From a checkpoint of a small transformer trained on Wikipedia: 300M tokens.
Each number is 500 + 25 x the weight over its row's rms, rounded and kept within 0 to 999. Layers, rows and columns count from 0. Numbers have three digits each. The size before them is the row's rms in percent of the matrix's.

# k: layer 5 attention key, 192x192, rms 0.0861, rows 46-81, columns 0-63
# q: layer 5 attention query, 192x192, rms 0.0833, rows 47-82, columns 0-63
# v: layer 5 attention value, 192x192, rms 0.0754, rows 0-63, columns 0-63
# o: layer 5 attention output (transposed), 192x192, rms 0.191, rows 0-63, columns 0-63
k46 092:511494470468532521485533521498486484524535518514499480491547499499496500488509532505488492462520496502470506478500530505501475549493500519499480520494496499499509509508501524504524529488542514
q47 085:493489485488484447498474509492499533492496449511505471548536530517476525531517515509459505480506530459508495466470499502456506491486505508516509506459482490530508522542506521458500524495518508
k47 092:506478501475465530541491494500522488527522505510497504510535492471536490525526510504489512495511517550482500489483468510519504471460495510479473525482474483516509503517517479561506481545517515
q48 081:505521511474508553476488493496482536528530515547514498532497481499476539497532506495500484530490484517510472498567503532546474492525529491511570484506517500474471490458486491533540537510514519
k48 088:455451476469500508486510524477508518540536511490511497502516508501498477526494480467550525538478488533488557525486526533518502479532481483471508513475532566502518546530476527552515516489491530
q49 083:488500485492437501507492505507481516502470518458493532506488525534523508535487443479518563437452504465535491510522468544506525479493504496504503514499473515474497496509519479503482485511512552
k49 073:467506512448502511491505518506475500472525502490473479513537471470553511520483511546495441509555512479484538544533524481473536519520485514525464502485514499546519479515500488509498547506473518
q50 078:499484456504486536514527488492528512509466502510485513538500483498539467522499474524509520501458525514472514542512506465506477544472509504547486463450519500516501539502475508472499488524440495
k50 082:481526529501445524499492543539535499523492497472446472489497510482505508524517475527485471498487456480505477471509489549524506459484530547490498492493518458516488474487519475472512502534497464
q51 082:484491510480499493494508472526509472492511501543517472511490491462483517489503501506534466468528504489460489515472478514476484543515508470505489487488525460491471478518499492529475496496501460
k51 080:474497486469502488522514472564448490482515451493441503478514520507520493469509489466516476466487492506524464469516473467525547487504509488446464485486459532472536501502525534503492493482506467
q52 081:506515537516466500474478505498532531475518472502525553495509462517490532519496513470496509503538471506479481470541509523526475509500525513472541535520478461479492501514499457471498521462548518
k52 097:543440500500534465512476504504527492484514495484499507516494509473491490507508483496494472443517487517518510524472503493495485514502518451523529484540483476464438538529477467510529479462516498
q53 090:509475563535482479467442475481504506491520481487494491472518463491512518487535468491463479503456481472520486480539515517509446453503493509517520499474490512521525532516468477503517440485520512
k53 090:522534474525479525485475524542523525509524501485518489508494527494471520508538506510516486510484476487517522518475497531510467496464507500442510491548482524515527465473514508517543529499495505
q54 083:501559505521508509479491533474493472497511491545443455494473521478503511542479539485474509498487436506487525516493543536501485532513466547493499497505516477541545490479545503507498530524509499
k54 092:541426458492531468518483466512500528496526482494529505474501490479482526486494485474526482492501514534500491511515477485492532501451518515487454520474489517468462561526492512477490496472446502
q55 086:492506518495484503509508462485476509511493481456468506521454485527461464456477511528462517549500505458518476485464475492516465487495551499475459479503513478493509522477522493528501504519502484
k55 087:500510465502528464529469500531485520468519530541520497534535500510500521534483525543538468515460512485487520531534514478500467471482483486518497477497477537480473443517497561490538488512472486
q56 082:505513529508501524472492528495505488533493514492494524498481488496453450490479467462459519491538495519497509488536525515553497464499499498526514511509482530493522531506492490464494512431504536
k56 082:522484545485495520538493503442525501530481539487487463498507510471477538530474525479510517471465491466513479505490526494506488446496516523500484477497534533516485511516493529519521497509493514
q57 085:505536486499540513513498473495509526500481466459521519502517491471515495473510510478499486488502523503561498566502502458486448460491487502454464486511500500469479524496496482474451539504488493
k57 084:516482489500533488501499468505485467507494503541473459513449522493511472516469488526509503481536443519511483492491536522483570541465528517516516546510498469514494509519514516466494456510550489
q58 087:514530500497473522546504495468471495532510486533481452512515504479504490495502523479499502468507512512505475485487504518486484509464502553491480571505526482508492472478492493556443479521512499
k58 084:491465554493522479489481481537507498448462527494516477476508489560529492509500461508475514469506507565486476500521515497519480445499497479484504524511522501494507523541538501504486510468513491
q59 087:465506509510528521501510531489552518457484504475500489536532499498515485539506506493520481510497494503464491479556535495508488478499521527484500478479481500538465489534469504482472490494479506
k59 081:540518512508466527530542498546546523525492518528484470480504478490484523460507492518485467535533520508494466510456481485467501532494480523494463527449513477481451507510504464510534481481502444
q60 077:504489501500502507518529539519471463560469500491517489521495525538503502471511503531508503455551482528491476462473483580461474516473496542479533506542481476486551503509505513523485544514514487
k60 077:522510538510537509505486447442501517518494506496505511478488505547494489515469490495512474499550521543501531531500482511482546508546492487469520491487527507509486461494512529493483503455483505
q61 081:472512529477501457514517483484452477532516507542510490510503477509490442474476491497477513532451495474569509503513516505463500511499518503516483530500474505449473437498468484466528528479487500
k61 073:513518499498532498488489517463483485496507539518495526478499514513538501463500519465506507453518517491456510517492494522506439517499539484529564498532514521482511506486450499481512500535497485
q62 078:523521506533522475468494461528483526456591514492518468507494497522530470502518479430500460494490485454501497457487524508525517528509494485466496473491498512521530456505480499519514522505471521
k62 077:490516511507506540498470511493543422470437522476495516530496486505494503490530481535504510504469547514515470503461500542477492474484496507484499487462527490498490539500497453492501445512523491
q63 082:516489484474524540526489530534474500492519487461522455505517512497488486503446458490493544510511470499486507514494513513469444525540482486481501510510453474562498468476469576489495499482517493
k63 080:494495477506500495464529494506562499479467544499459565490541466492493482556498500443489513490507493471511484516536491502527522483498485447454502496487504551525511493506482472482490477536519516
v0 101:521498469496457496467481515478477551502487499486506495456488492469494493490505543497492502484503531482504504436500492500475505500522529451510514568481517462480501499486516546514532503473532534
o0 112:554468470511494512527498463551486505520560473496517515495500534512479523492455495517464488507492566505482504463499518473477519542468526530484531477467469524531504498474462454544485478480505538
v1 095:522494510539498495526516547513477462507461537568527475461502539489472466546488533488473528488510503466490474521500481483421498502494524497483461480513458517482493459536494477465530510522508496
o1 103:519509532471537507490440504476522485518540479515509518508493533494540484506501495506510519499529539538507500522474441522515464521518481529502508492509482503512477518511500520490531500513523528
v2 100:520462481510497501511450502495517480500471478484463537497474495486492526505495508489474496476486516502465511509525521508494491504490478522539512507466495490494489496493512523466462489498498509
o2 100:530484531540465508526478488501511501468503481508463463519534487522462553473506538485477468486505484525490477516478505426485492480458530504525506496505501463515531524496555548479445522491522500
v3 102:500509499528478517484501503467493498466505501531497525511509487525487476494471467484498521523478452499528548520476493511489528488510499462501540466551507509547491442465471460516521494530471477
o3 097:536518474532466544500502523497502508463501473523533537495478489477429490505502529495459521520480510505552487508516501461507498470515478481527481515452494459506521496503511483481537501474499508
v4 108:503452460516472486478496501488512450474460485476483514480527507455469524507562512507488526483502478499534515518515523481541480486514518514492485524509508508490498520461473501491551494450529501
o4 112:516532470495487505521539461500454491467478545477486525484488497522502493494486522530469489459477536564532491503491502520503507491542512475460541532528494481490465490482474530488467532557500483
v5 107:506501500529484501537479520535477507454476544511484506516467454477481471474496504481472515536483509482448489486490479491499525491481447496484483489482491519475505494482474501473462523489471512
o5 107:489504513498496431545508476511501498487502531525494530529455458486503515487472497477468513484493520481539487507487517503500446529504522484511538510480500469518472470505503535474512536483514533
v6 112:484483440482465533514492513508526463540545516508480480526458472488495552465470503479491525452474510503456487491512501521533514482481542479476525514490514487493497475521501517495495475514509503
o6 117:502500526468501536481509478504491440489544483472503468495475537504478528499526526507508546523510526520500508520498493461528526486479499490506497483494498512501531484532526490463465495489510493
v7 109:499498495479517497482486508502503513463481495512472479557503549458527508512526481483531494526520514522438476521499510450486486500517504512497523504531500457476517493496543494519465525522477442
o7 110:537495507516475529530516523495468487519497465475491493498498467517504519506493482506512476521523502506535496479522472504494440516524544497472504505519436450519486505497518511493515516499465522
v8 106:443536486473544469500510461532472537525502497524479488486488495491545501514523519489544489520512467539507520443510494526506500483540469497466481498489495521507541524518549498499477473479510505
o8 110:467517497449542514482531547485534507553496478511508472466507532525538507508466481501554491484565506478460501524469505544500528533496537485471464502502480520514462508496478506487504468523485473
v9 093:524478503469498520476476491461545497539473487499509494536501502519494514545511531506498495466515501495523540510497531522493497431480443448508521451441540490488485539527492499501555510498511478
o9 101:518482449484566543487468501487501481499538479483482520505510497575494496499539530474463496447502550480507501496481537531483516475504510520508516493493510456452556484544475478541498472528452501
v10 106:478498500480454467473505522539494516503510493478469483539462541491515490500504497513493545483510479502424487505499521514462506465517490502471499511522519491484494489495538515526439525501491474
o10 106:494528532560490535510506517497497499506477458528499506501475463486470492525478498520489514516508458508523490525458526502481489512463508477512477466495491472485503503485539524464534486502467521
v11 093:491464487507483524523506518533491499508519502475445465535445530518474511481497510474486472539518442496462513522530500541473499503503486493504495494509484534517499505505504552511434501497492500
o11 111:518512524487517480527500527550498488512476531513455516529459472496444472506494576490492531510469472465518502468472495542438486498481463515491463470491487470499509461523474533504507509480479505
v12 101:524463491535497525488480528469516511495509517560480515468518499494480494463489486513523493517485520508514469547472472494499481502509488507493490501553517506544515449465536503477504508520486528
o12 098:505494517475518482496525481500498481478522529535509503475512532530496518467472481513523500530485496477520478515483513445469523561487499503526494464509492533508509486500509492448524478501484526
v13 104:490453538494502518473456514505499454509553487496465461479476525499516526492496506518516511517497542484519496514485481496504560471469493491494500478474453493454531463527473550476501498457483516
o13 108:496465492471508505499473517540495448528521542513471508511486533519472523488514494489516518477487509526520477512483484528499545472498461512507470508482554494438504494502488495485486453479495524
v14 104:489501498505523515521484528465540506517516480522519486477542497481526532518526515505477480514499501446470519488510490472516474502508497512488509461548519484480517447482547509489514519544461520
o14 104:492491525481481492521529459507513507493477475503494476489501530495520507576516469455521504501494494508468472518533534507523556503474468476465442470485468486542483524538517513459539511462497511
v15 097:519519507519492488477531483466487512510498493518548521509509460497506507490521492510498497520477513506515532493520508496477471465502489480566479520501503512490487505455525518509514508432551493
o15 107:495479488502487537468527478529514491481515510491489531518516510520481489510504484529469455509498497532511471470554505466520493512496522515496519521525540486456536488513482528539475473499506489
v16 101:503489529518497506522491495480501488554513488487522471459489449535457520516501455496508451506521513516457528504524509499463459478539456491543508448491527511468492548524507513476481513542491515
o16 112:524509550517578477456512542473539543485520492518453525509468511464485512485552482462520536493503504485556516537510529509524457502518465520491513512518476508518526517516499522495528510481509480
v17 098:486487520509520524518524471501474429498479501482494537509454452503498501516498481522471471489544516470467540542510506511501512492514514469542479508503466519469510529516498458456474500463527523
o17 105:495501557476518490477520534491507497517501496535452513505495496489485496456523536501470506479537479543501478504460470517500437521523474511439445490498459487490504529520442498528478526475502494
v18 115:539492490501523499496515452452511496469484517444504536521471537536497508554484511477489485521506513485495483534456519452519502496524509521516520494492492499493499501518497499547465478496480508
o18 115:505548480505507530499446445483543536453505494478505524526520473478497464508496518512535492547472510495498509467495496524483513462440515543479483530468522500515444517507542497492452489515491503
v19 103:470514481492484540496521515504487520519502507537494490480478473498488474497487536490539455504536469506513489501522532544487527506492480439508540518505504480515490474501513509519493538528514487
o19 108:471501512516501468478506508464496437478534480483512465468479508492468501523466489485534545484475495481536504505525528481555519493490452499530529558453528466520481453492494508491476509475483487
v20 100:462480469515508444481457488511515480509507545515506508500561520487467507468468463466504496488549512464533500459509544439460477494525534482488498519477518497461508481496470455490473529504508539
o20 103:507502528481464507542491539487527460487547472502499453483515495507510476475489524472510508480501516528486474523538490465498519495521487508499496551551500476472507482477458488497482472494483540
v21 103:473496463500518484483485486489475501508515474484496480446424499531494492496540522528468541536468569485496432476517490523485476525474519510478526458523521507508493470434475460498524484460504503
o21 101:496463477529477536558512520496500537506484483493505515521482527479529516538462468512541535558492509518497504477442491483491493510515552463458499513482505506502475509481482538466498501499518516
v22 105:468479466484531489514458490502551500497542477524491498498482485506480526511491520499460481502529497535483503509507477518502487513529476550521508488454521528552558466510510520517474499536440459
o22 114:464500517509475512480502550493540518481482484514489560519492538505437484526495521549495555517520487509521521543495497534483516531513452483509521498487480488530513505471541548515544534511492474
v23 107:495491525470499497515462468449509472502518490508485533496524487473523428558507518516472509494506445459513496539480501505493489488466509508506534458511558503495513502468496500508502449454495525
o23 104:508493497484528541523521446478522489468511496529515530493536492517521468507515504475515530512489480476520486541474513500473467481538495474430526518535538507467457506473494526516492458488489478
v24 097:453530479531491542510544512488453482507523533510503505533505508481518468480501523533503530495507537531528517527482499528504547526496426467525507478530508488519505529506480492505492517504462502
o24 103:475533496493522513487487515523500461532509512495528547524512539482514483505444476449515526504494468507492528537493494500521517478537512462542497524504524512520546476458478508474456465490493512
v25 113:499534508451545558543453500489479518485519530529504478510527471522480530487498482530530464532489477505570553424511507515503475484494512482515520519489516472483501485533476458522504487509505500
o25 113:518495518521496469465524496483503505523510552508482509465510451479517493510492454548509494529503529505466495447545506497528521442526511518497520505457533506479502524509502504491522525471502474
v26 104:495472458500484537528526479476513463480499484530514485484526526470477466485492503492497532485483492532498501494515490499522470467516526444482541492535511532484528482485503510467484467509527508
o26 113:491461499464464503483517509484483477502479537482484514486491510511465493552521524480512500466533484560530480538506467439496520495508506486520536553495503520498535488470503530462458482508476501
v27 107:530555408512507505503554472531474447470493468482494491460525481495516517500466479482511509511489490447499483507492465486506471481539485456473544497492464514500506475513519484492505520505492528
o27 110:479492511498509494505478504495511487498517490474483496494513528505556549518485514484533532477495498510512468496482523528514486493493477549511467532550485549503565436511451497479472512487508487
v28 107:503516477526516473540484508525506478500484477500492509489483475493499469496476537541454549478518491527476531486511519515479532499539489520509538459538447472504480506505527499513484485514521519
o28 121:494549452529553488522477509529470497471504527520500486537504487473459489487453497461482447473501496477490500471501522576471477548528504528480474502550516478538524511492454529506493494485531500
v29 094:500550461533497510453481515518495479518479526521466468527480481462522468492536433533523488517545454492531514453474501525475498496517476521490481499526475529551494513540516516516491513505493532
o29 103:517528451486497498488543487494476469481494501487467434525484526522476474500508478508509476497489540478501518510502530530499510487519494498481466498455489501565538447508478457514498514476474456
v30 091:518539491514483546503491557504528525518503488504496442492493471495515495548464536493494515495514534501530452545494528496504510476535508515508489536473497484501549554463486509513515489513483518
o30 099:545493496508568495512482540475478487497497515458529535558455562500495529471501466562483486510493501479477543499518487481522535474536517523485490496439493507532498521499474533497523499538488499
v31 100:495499513493484487474472484514501477508497529472507474446504474505508516540482472503510473507443493515512532510543467497503507483474493492532500514514460499476475519518457480464495509498505507
o31 113:486539507461524483460526497525519465529482510476465496490491492497501497489467461517508495472498513478491497504530486504512515462522528521503533510509486529489453497529437504451508474470465515
v32 097:484460471471524498486482506487484547481498523499480488524485490481477475479508553494475488532451493464473480496508509540508481464504479530472510472560467531507463452513512513435497486470559510
o32 100:495483507490508520538484488481466510576496539518515470513474519510430510500504521512515534482490483493464500498473527546532501524453494496493513521532522450525504532484520462533493492498497481
v33 092:499477475509450563501514516505515455482485467512526484497501496518540466502462488525457512546501501507499486527567498508489460507525543481498526488499483461519490510480524537512502545513547490
o33 100:490476490512561493487564466530463501470487512486474520504480488502509495495509543493481491505490494507518505482510519507491481532552474520572503452507514445520464480501497509463482521518535486
v34 106:467502479498514487503488488513540506531460491501491527505487460498528483552509510465541515526521499511493488458481484514457516487505469513509482505520480477557495512498540478530490475491486496
o34 111:490502472510535513507489491495503493503516526499517473510488568524488450515459491447504478505551485511494452485467519510493532554489483495487470528526507501510491510449490527492482470521488516
v35 103:478462487481458487467511465527473510462476479504508519490490487524495521480480496487486494525497482502412483503526503496478447477502488548478512531497483471501511465485501538508494457490489507
o35 112:527511513492495521509509488490532522489522471515468492464506486509426490483503519515527501545550497513432457520478523473464497540508450506536528479471498495511468506509497534520518503528544536
v36 096:499489516433508495505505454531516477498531519509511519525481519529526500487528461486537505458499480443524480505484522502557487532503460529487503491477497502491510520484490544497512441543488451
o36 102:523469527489502501466475473453480559531512514469482527543530498521482484465544500489516486468495476508495521517515507481536452479483481472475515470498489513518544520514509518526469474496492472
v37 109:488463513513494497489503497469478486461466452477507493477501518511489480531461494529489521555508558491465523468490491508476479483497479503504507474515470535516524474512509460487541502512514483
o37 113:515517487493523511516570511499488494515464512551513540492472450477447534543470483490515517510514538479498504475467471512506420517540505538495527515536504457499491500497518530497521485498486512
v38 102:464473502459496527487535496511482498521539525438498478486515501535475510474494480488512492524501561442507525487446486548499524518485542459489522529483473474465467530499505485430479512468481516
o38 104:488470504483480473492472452525538489527494505545474474509505521481536530473492513503454519510470539485483494467488515468527506508470539481528519500522493505484549490567504500518493485503475546
v39 102:479472516534522524497509499470480492505497546502474508509492496492490506480545503499471460525508494498434457548483486488495538481530505506494513479459526531496534473520502492524490492526467528
o39 105:504500518512457489470498542510512522459494472491547527473471471525487491488503520470562541538512518503496523482519480500512514507478501475499485485507492513479489497530502505465551505497511517
v40 099:552495461483508519480536498509522502479449478506493537474516519493522501562522455498515483572537493499540490521511524483469498493531524486494502512513477466517495479520503550519471501500492503
o40 096:513526503488516511539504459451485508494533539501485490490497532487504459505489490508500506520497502479529489468484522541499469518471484494463480536506577505532528509487526482579487494549484495
v41 110:509455488514486496487477480519482533517490495481523527462455531475493504491514538480490468472509554450505552459455482502483515497487531509520499544505493516490485512521493470470490518515492497
o41 118:499487483474493520486459525523499493478505485536481461516489550460469513517499471511485453516532538498491504440473487476498461514495483527483495504520458498487503502492512510484509496509512481
v42 111:503548505492479512490502454501479509518493490498563499479494517511478505492501524483509523497507494515524538529542478471543492529488509479500512529493533535511499523518479509477551532509489462
o42 112:526521503456482535491504477506505527531472485481496504460509484492499536533530496508486493472480507502516505498514468511537526437534503503495544489474499498476498469508490495515501494532471489
v43 104:522503457491471486509486482508523488503552488501512493536520492470514523491495428501488527517492476543482497508495520485451496484500459472511515523556502513489555540468532489486526516497501480
o43 110:482523470488475514540502477496500527491488485513512464494495494565470480496514484485507499465488516480472469491543488460498517523520484504480498487523489511513482468504486476403510490490463500
v44 097:464522513549517481485502452464480471502549512502493499526502548489490497491480453511537455500492494495533510468502436511482539503487518517485452472487496480489511508479498479463524483455474465
o44 107:498508498478523493476529524458550477550513512523501473472545465460487480530495471522481497541545468538495490533527493475527540528548526482480442468539517506451503492501530496511488449509533454
v45 104:506529569495445536488506510505536521493528538554510524463427491520515474451485446460513508512482497493496555475507491513494458518516530486475540489475517468510534470490481483484464486478532480
o45 109:522506508521490491486537500517534486493468480501507527465544507483522519483475496527475528554512497474479532519491516495474512462496481545500484471458550502533457541515483514537498493490495475
v46 104:484504486520456470501542516522527499460517491490506503538483472516502530509509491513484486466479502489477525474506517517480483502516507511487485496523458505505423499476476486493471499512516513
o46 109:500485495512494499507508518499460471515502535535526500517488495497444509536489536519500485494530486495498521530499492527499449552520505476464470511475528464543487472527489477510480496476499455
v47 106:487501470526496502469499456507495467485471524511511497520523490497494499489498481528487498474514527485529486490481542478461487507553443473508445459494492471522550511549517482514460467538468459
o47 108:501497537480486524523519526443484489452476494486488507507532484529486494512477499482482537493493495519501478481511527523551493468536467501525486498514491499549506499466498489545482479512580498
v48 104:487545448489495522489512484498501490487524529488524494507516504461451535507542434515554529466500469490523563472467479499504485499508515480480465555486491490512478486509463499534490537469529483
o48 114:538531528495467479519501532520513511508534545467498502474508498499441466541481537543503471469490513490495501522513492543461509499491485504472474522501503493490482470541458499497485502506501461
v49 100:510529527484551495510560453521523479520482535505420529458493509481511486510503559466466478482512524502557543542489511499517483469479517491514495503481499493512501522476466496494489506489537471
o49 110:517456469500499496513496537513509469508513511510476533561529511489528504483496515573443507486482552500476536471512432552537440471519470520514504494497528502482506543506524463520498486537490484
v50 107:497536539483491505484497503513520489425467510552517479490480450489493521531540502507489476501525549535483533499508450506527520459527522490433462505571484495531523479500529496525496540475526514
o50 121:506493503453541472545548513491494465468464475521531472484480487452465485489511520502509509471528493480496495518525512517474488520542500499485484550522490464514492491556533517485515523503478498
v51 099:527469484506508520491435489484494497498500471505503536494501468464434480479543500458529551505506551516533497491513506486458527482505523488492505497497546497469509484500485457497491518471512512
o51 099:511501537499480501534514504486479496477527474526496538478528490573490469478528524496491457491525529493548519524469492466504543511511496456485538558524499509464513447497502528455509472530483502
v52 102:491507511511552509531544498523479505517489510484501498506480508453483483456505498488554540493498517507545499491450446530495522474477451518529493494527495474448492541443516510526486495509496532
o52 110:509539495535490509482501497514516423493502512531499492488514491478457507482496457512500469488535509490508486482535534498532520521468499491500462503508491496436498514475549513488540518488504456
v53 109:524462561518510472508492552493456474517486484557536464512526530497479503512525542535479496505509514513507523517527514474517480492483488552524472516481457502488521480544528494471475459525552474
o53 103:470468587472491519523515488464468501511498485487505511501502531535536478492522542482509470515508522507503520473492505517492497517495489499442508504537461498513479496522506515503525548470579535
v54 111:507526472484491559501510460526479498519500486515519515512498501490555487479471471516505532485498499516514496512502525507522488482489458489505480498477518452476543504522495473468477486519496463
o54 120:528521498514466510468471509462499483525486472471467503506542542520540534483563488462503545472504492489516444480528510506541498501553480515527491487454489511471538491478479461459524505541502512
v55 110:488502473494525504519527487534488511535522569511477541506469519499503481478513434519477460511460491470525513459484536505555478505502499448491501470451487531479521519514494489489497485517501493
o55 117:505479489510504487466470497506470479495507526487480506517502469518479509532515496470476532505529456471497490503500547525499435486471532468491516481514484510506489546495481468560468504431515452
v56 109:520514524541490501520498520540531523500472555488472474508490560525534496481483504507519504472489515532514529501486509474480546538526498474523510523541495514491485501477499477511493512518535526
o56 113:495514458535479498494464491490510460506517543488514451508536499472561499554501518481525477498463475546483465525515521552521501488488468502546479546481483477503520519516497479483490476491486530
v57 110:495553477479509492478539523494518513511513473526490478460556532534490516535550509516468505485530451530483496480469500508487479525509493481479512515458486488521515500518461503491544496469488494
o57 106:487493514496489492514484509499518543508546489459520483509499532475578486519512500507510522511547519478478503546528474515483520483515485487492516523508490558503497512529459497529536513530500520
v58 102:534441516477523533470518513500490489512523496527525467483490493502493508488555474496502527515470476525513511510517504481528467540486519521479497491502523510467483482491492518487483489481503473
o58 115:501474505519519488478494449506461522444485482503474476486438508460545466545544525519514540472467492483481500493534494487502495495515512486525535476518485467482455479494522499489486550481560521
v59 102:553472514524520517494513513535519489466448517464533534502481477482500492528483524561517518489457501470566495523462498483520539510485487517542509480534533472437507456503490506487483507504486486
o59 107:513527499515515483486467503543495460489491524548467502530519491544502522482511443495486484470474480506504463491480547555539548499495489469530508546475515511492545479487456503463494453546495494
v60 094:509546499518509485497492481506495468448504484515498527545506484475472570475522492517525466470532442519530506505514513529503474500467504490544470496506505497507533515498507466476478484549545523
o60 093:478516472539476471501515498475460464525478515500473462531513473508524465482501491539545496468506513525505481525476512495524466482485486484494507535459518531489509482490485472499497482472518509
v61 094:524515469486425504529531521521542527487460512517516468464472505530535491498479467479493485491497508501499505523514495502472481498510486484458478475510516528492519479561504472516538488508481540
o61 097:485494536520536482530504481497531497490518508498523501472433479481485510503497531525505489494512545431493498501497499548513447487518491482476495461524495529540490501508465481494520519463501535
v62 100:498464543481454491467498479461509489523455548533515472507522473506472478508522508464502514498518505526479497515545528521524503488470485490505535509541506537551522485517476508463543461480487496
o62 113:478506509469482503514510486486472504491492510486549531517465471533536493498524469448490538512485474523544489503479489487546529499520455512485544538525506494476496522490486467496551492481479514
v63 114:516507511510513511519516504507480456506529446539521505486524459499485511520493483499488481438490498559491483506459470531445499508500559478526515518457467506526484501485492471513533486534553519
o63 112:478491485517517506467491492548512508497509488530517496487478524493522523519471494498528489475539490525506492489464482502480509502511500481480479522502473529444534478501459463511485498493505505
q64 047:532500504493527535510468542462516471521518464499478487505503495510534505514511474485504502545531479478502495519567506511515471493513459506533538470507462494508504527502487508525517467520499521
k64 048:497477505483493507511488454491508521446539514508499538502461525539482516496522519502464447455475499495470526492494449472494504527510492510538461493461493476483509466496521501488474511474532487
q65 046:514474495541514471432498474443525522515509489501478493522479507506509469514498510454498502504477479479485529535490531542550478534528509497458539498518510489544496514514525529506486497487496504
k65 047:510543520514493503522508547516489509490510478475551487508497507478501473443499510469501513532551497544515527460518487504517467491495475468500464483498503499493509515493470502471496508466490509
q66 047:497493480513496498515487498432485525504433494493517533518487514524519503499495497543513540504477508481484549495496502537490490465492513509523548461464515540510533512525525509541517486518502498
k66 048:524496510486512462504511556554513508519486509494472476521514520533496509487476507472472438484495513505492460448532506490488487548516515507492473495505479486485496509542454492485485546494520505
q67 055:425482515473469489481469511486510463489469471483503517532495520538508514521491522515528498552496542489491465460478544528467495567507531512500517467509486505513484475514549515524533533507507513
k67 052:521532526505499536520511494523542501491533544514481492494507512459477456488514454476469482486539500556533516485510510496566501514503465498479470527480504486524495538509468450483474491507476514
q68 049:517539512459535528490454509511525516495520497506551485476490488507498548505475520470524552496500526491507494491561469469527471543484506548479510507496541469493496475439511517474471472503482497
k68 048:473466503527484475499527481469477527503475473523466533520553497535482499465534507505480477511465473475497505495472522476479494497528554472558478457525476511480502480552568515514519488504549489
q69 049:529509526516498484466505448520505501511518484539432485501538491516506492519495496489493471492508505467535501493566467452527484499473501481483508552492519438474488496536534490535456501469493508
k69 048:508472489484469501506467524497486480476491524493501539485486488524505516461525465523517523528497488516475450516463522506475513510504508545511543510485487497494500467492493514482508489498522510
q70 048:494460500450485473533544520466513513494523532457529468487483537525499488455495504566508526472471474514491482521520514507491508474494495513500530477493472494524518501511483506496483494486485530
k70 055:500547511505518527478487535565518470506512514515488505487476557473520471512452468501486507483522539553505498456534486507513498522504491498447482516458530513545444523491478477488474514488465515
q71 048:525486563525540499469468486466488495499543480525502511484506473493461509489502538425474484506535518493538480500491517510501466523522493518469501502511499466527488492496484500504505510445533468
k71 052:531490485518518494507518475488503503460482471524474497523548470512496506524558465478505476505455474481507473481491522516475489509509516478546533515517519518477516470494536499467528494509527529
q72 061:453513486516445495499504538497460477500495498517506494510492514452506517496539533519519538509480509471481522491489459515484541483504479546502449482462491524524504523489487510474534522500491517
k72 054:494524525491511498504549446517523479557529511463484462478476482504551482514493481508467509494464555502501478494493512485503483512507508498461498499495576519532488491499503463506486469517449485
q73 062:491490498503496515482551496509510481534492500504518533472492496479509507521500494539492508508504496472507516475502505480474536435501488532475518510447493524528512471540523476534530507487465477
k73 058:473551533520483490475472510507531500524525506444477490481508496506501482523482521481521490522520485546480512540490523541530485497476500541481465510533546489522497505505515505510450467502460531
q74 068:496502504490497501474538511499494487559503495456549484515497509501478504462488482526467526516467494465480519496514461494481522458496485528466476496468533521499493532523482513488504481517454495
k74 062:506500488488489516501502503546516506537492512476497521504451519501506502507484520527559502519501579512491499450500503483498471511488519495449496484466512509554480518543484487526479507486491478
q75 071:520482508463522529473490497515457490518529496525478549480497478495495505491540509453499514519483491491527439468487532476489530461506504521494552478486530513481512505468534495500527475526477499
k75 068:531501476505467482532506485514506490533541509475522484494516537515493479491523497489515497500481507481526526536476480500484519482502475496512453495425502496470484463519514534475477476511473439
q76 064:480542465519514490486465489544485469481500536481478495514506504476527466453501523539475487474518487507538466534490512496513522501488520504481475484516471542505523489483451496506485529482505520
k76 068:508498468499521455525525498484478487483523493524491488506503510475489496483518501513451482469477484507487542529483503516490501506520462494530457470459476492495446507489486507511521492468432463
q77 076:488514497479460518510517527511501491574483514453498556463475514483533513490525487529516533508484497505492531512510466485494502471529450558488462516461485508510493507515465430526527503477486520
k77 073:503508503519501482481512486556476468503502556539437469531497486522518483511473508492434499527530503537496462462496544475490484553482524490484501496544464518522477492515497484494471520526529538
q78 067:531487520496448496501523487497459466549526497501441498472515463521469491440484499483442502484521544520511505482532517508472486522522482550504454507460466485470484465519521505515493494503478485
k78 083:512489481517517501510461511540534464528486475477488495486486512515466540510482458501534504520525492482466503449461511476535499541490506507491511529535496541489556521466517446537503487483517550
q79 085:516476537486500515510510483455498501518518569495503476496490545520494524482513546488487506542499495511461494491492505462518529496526479515496468448497539549482534512502532495491538455495509475
k79 065:499483514483497560477425531520524481515534539508513526492467528558452497464467538472544523527495484503525464458497502499521512477450475501515521499489533516497523516503487505500512476491507492
q80 090:521477486508497475515460510523485487484527533518496494483536509520495480469512534540498446474447523520482491491478520521516501505496539479479474490532494497464472457481545521499502474523519497
k80 100:543453510493494532499493497521486497479497492541478504492530488538512471486471507506469461495500510489477470532546527448483489491504471443518481495501499515501460508490502477487472506503499455
q81 081:520477489501520492504475468497503462463467556530526473517496487497516452507517488511519484443530490564517494509513458541502508478469537458482547539544489496481501513471487469497472512502516489
k81 105:480495500481547471526494440506504477497471500494475513483500495476513499491505480520504521494504505488479482487454467494501440507513509532458512511526474497478537467487506512511535482499490517
q82 104:504485536493525528481464556509509511466521488526511495479498506515514485509535503554504475503494508521472487507521519487525519511513519523472494495502481503494467514551550539509548473504520477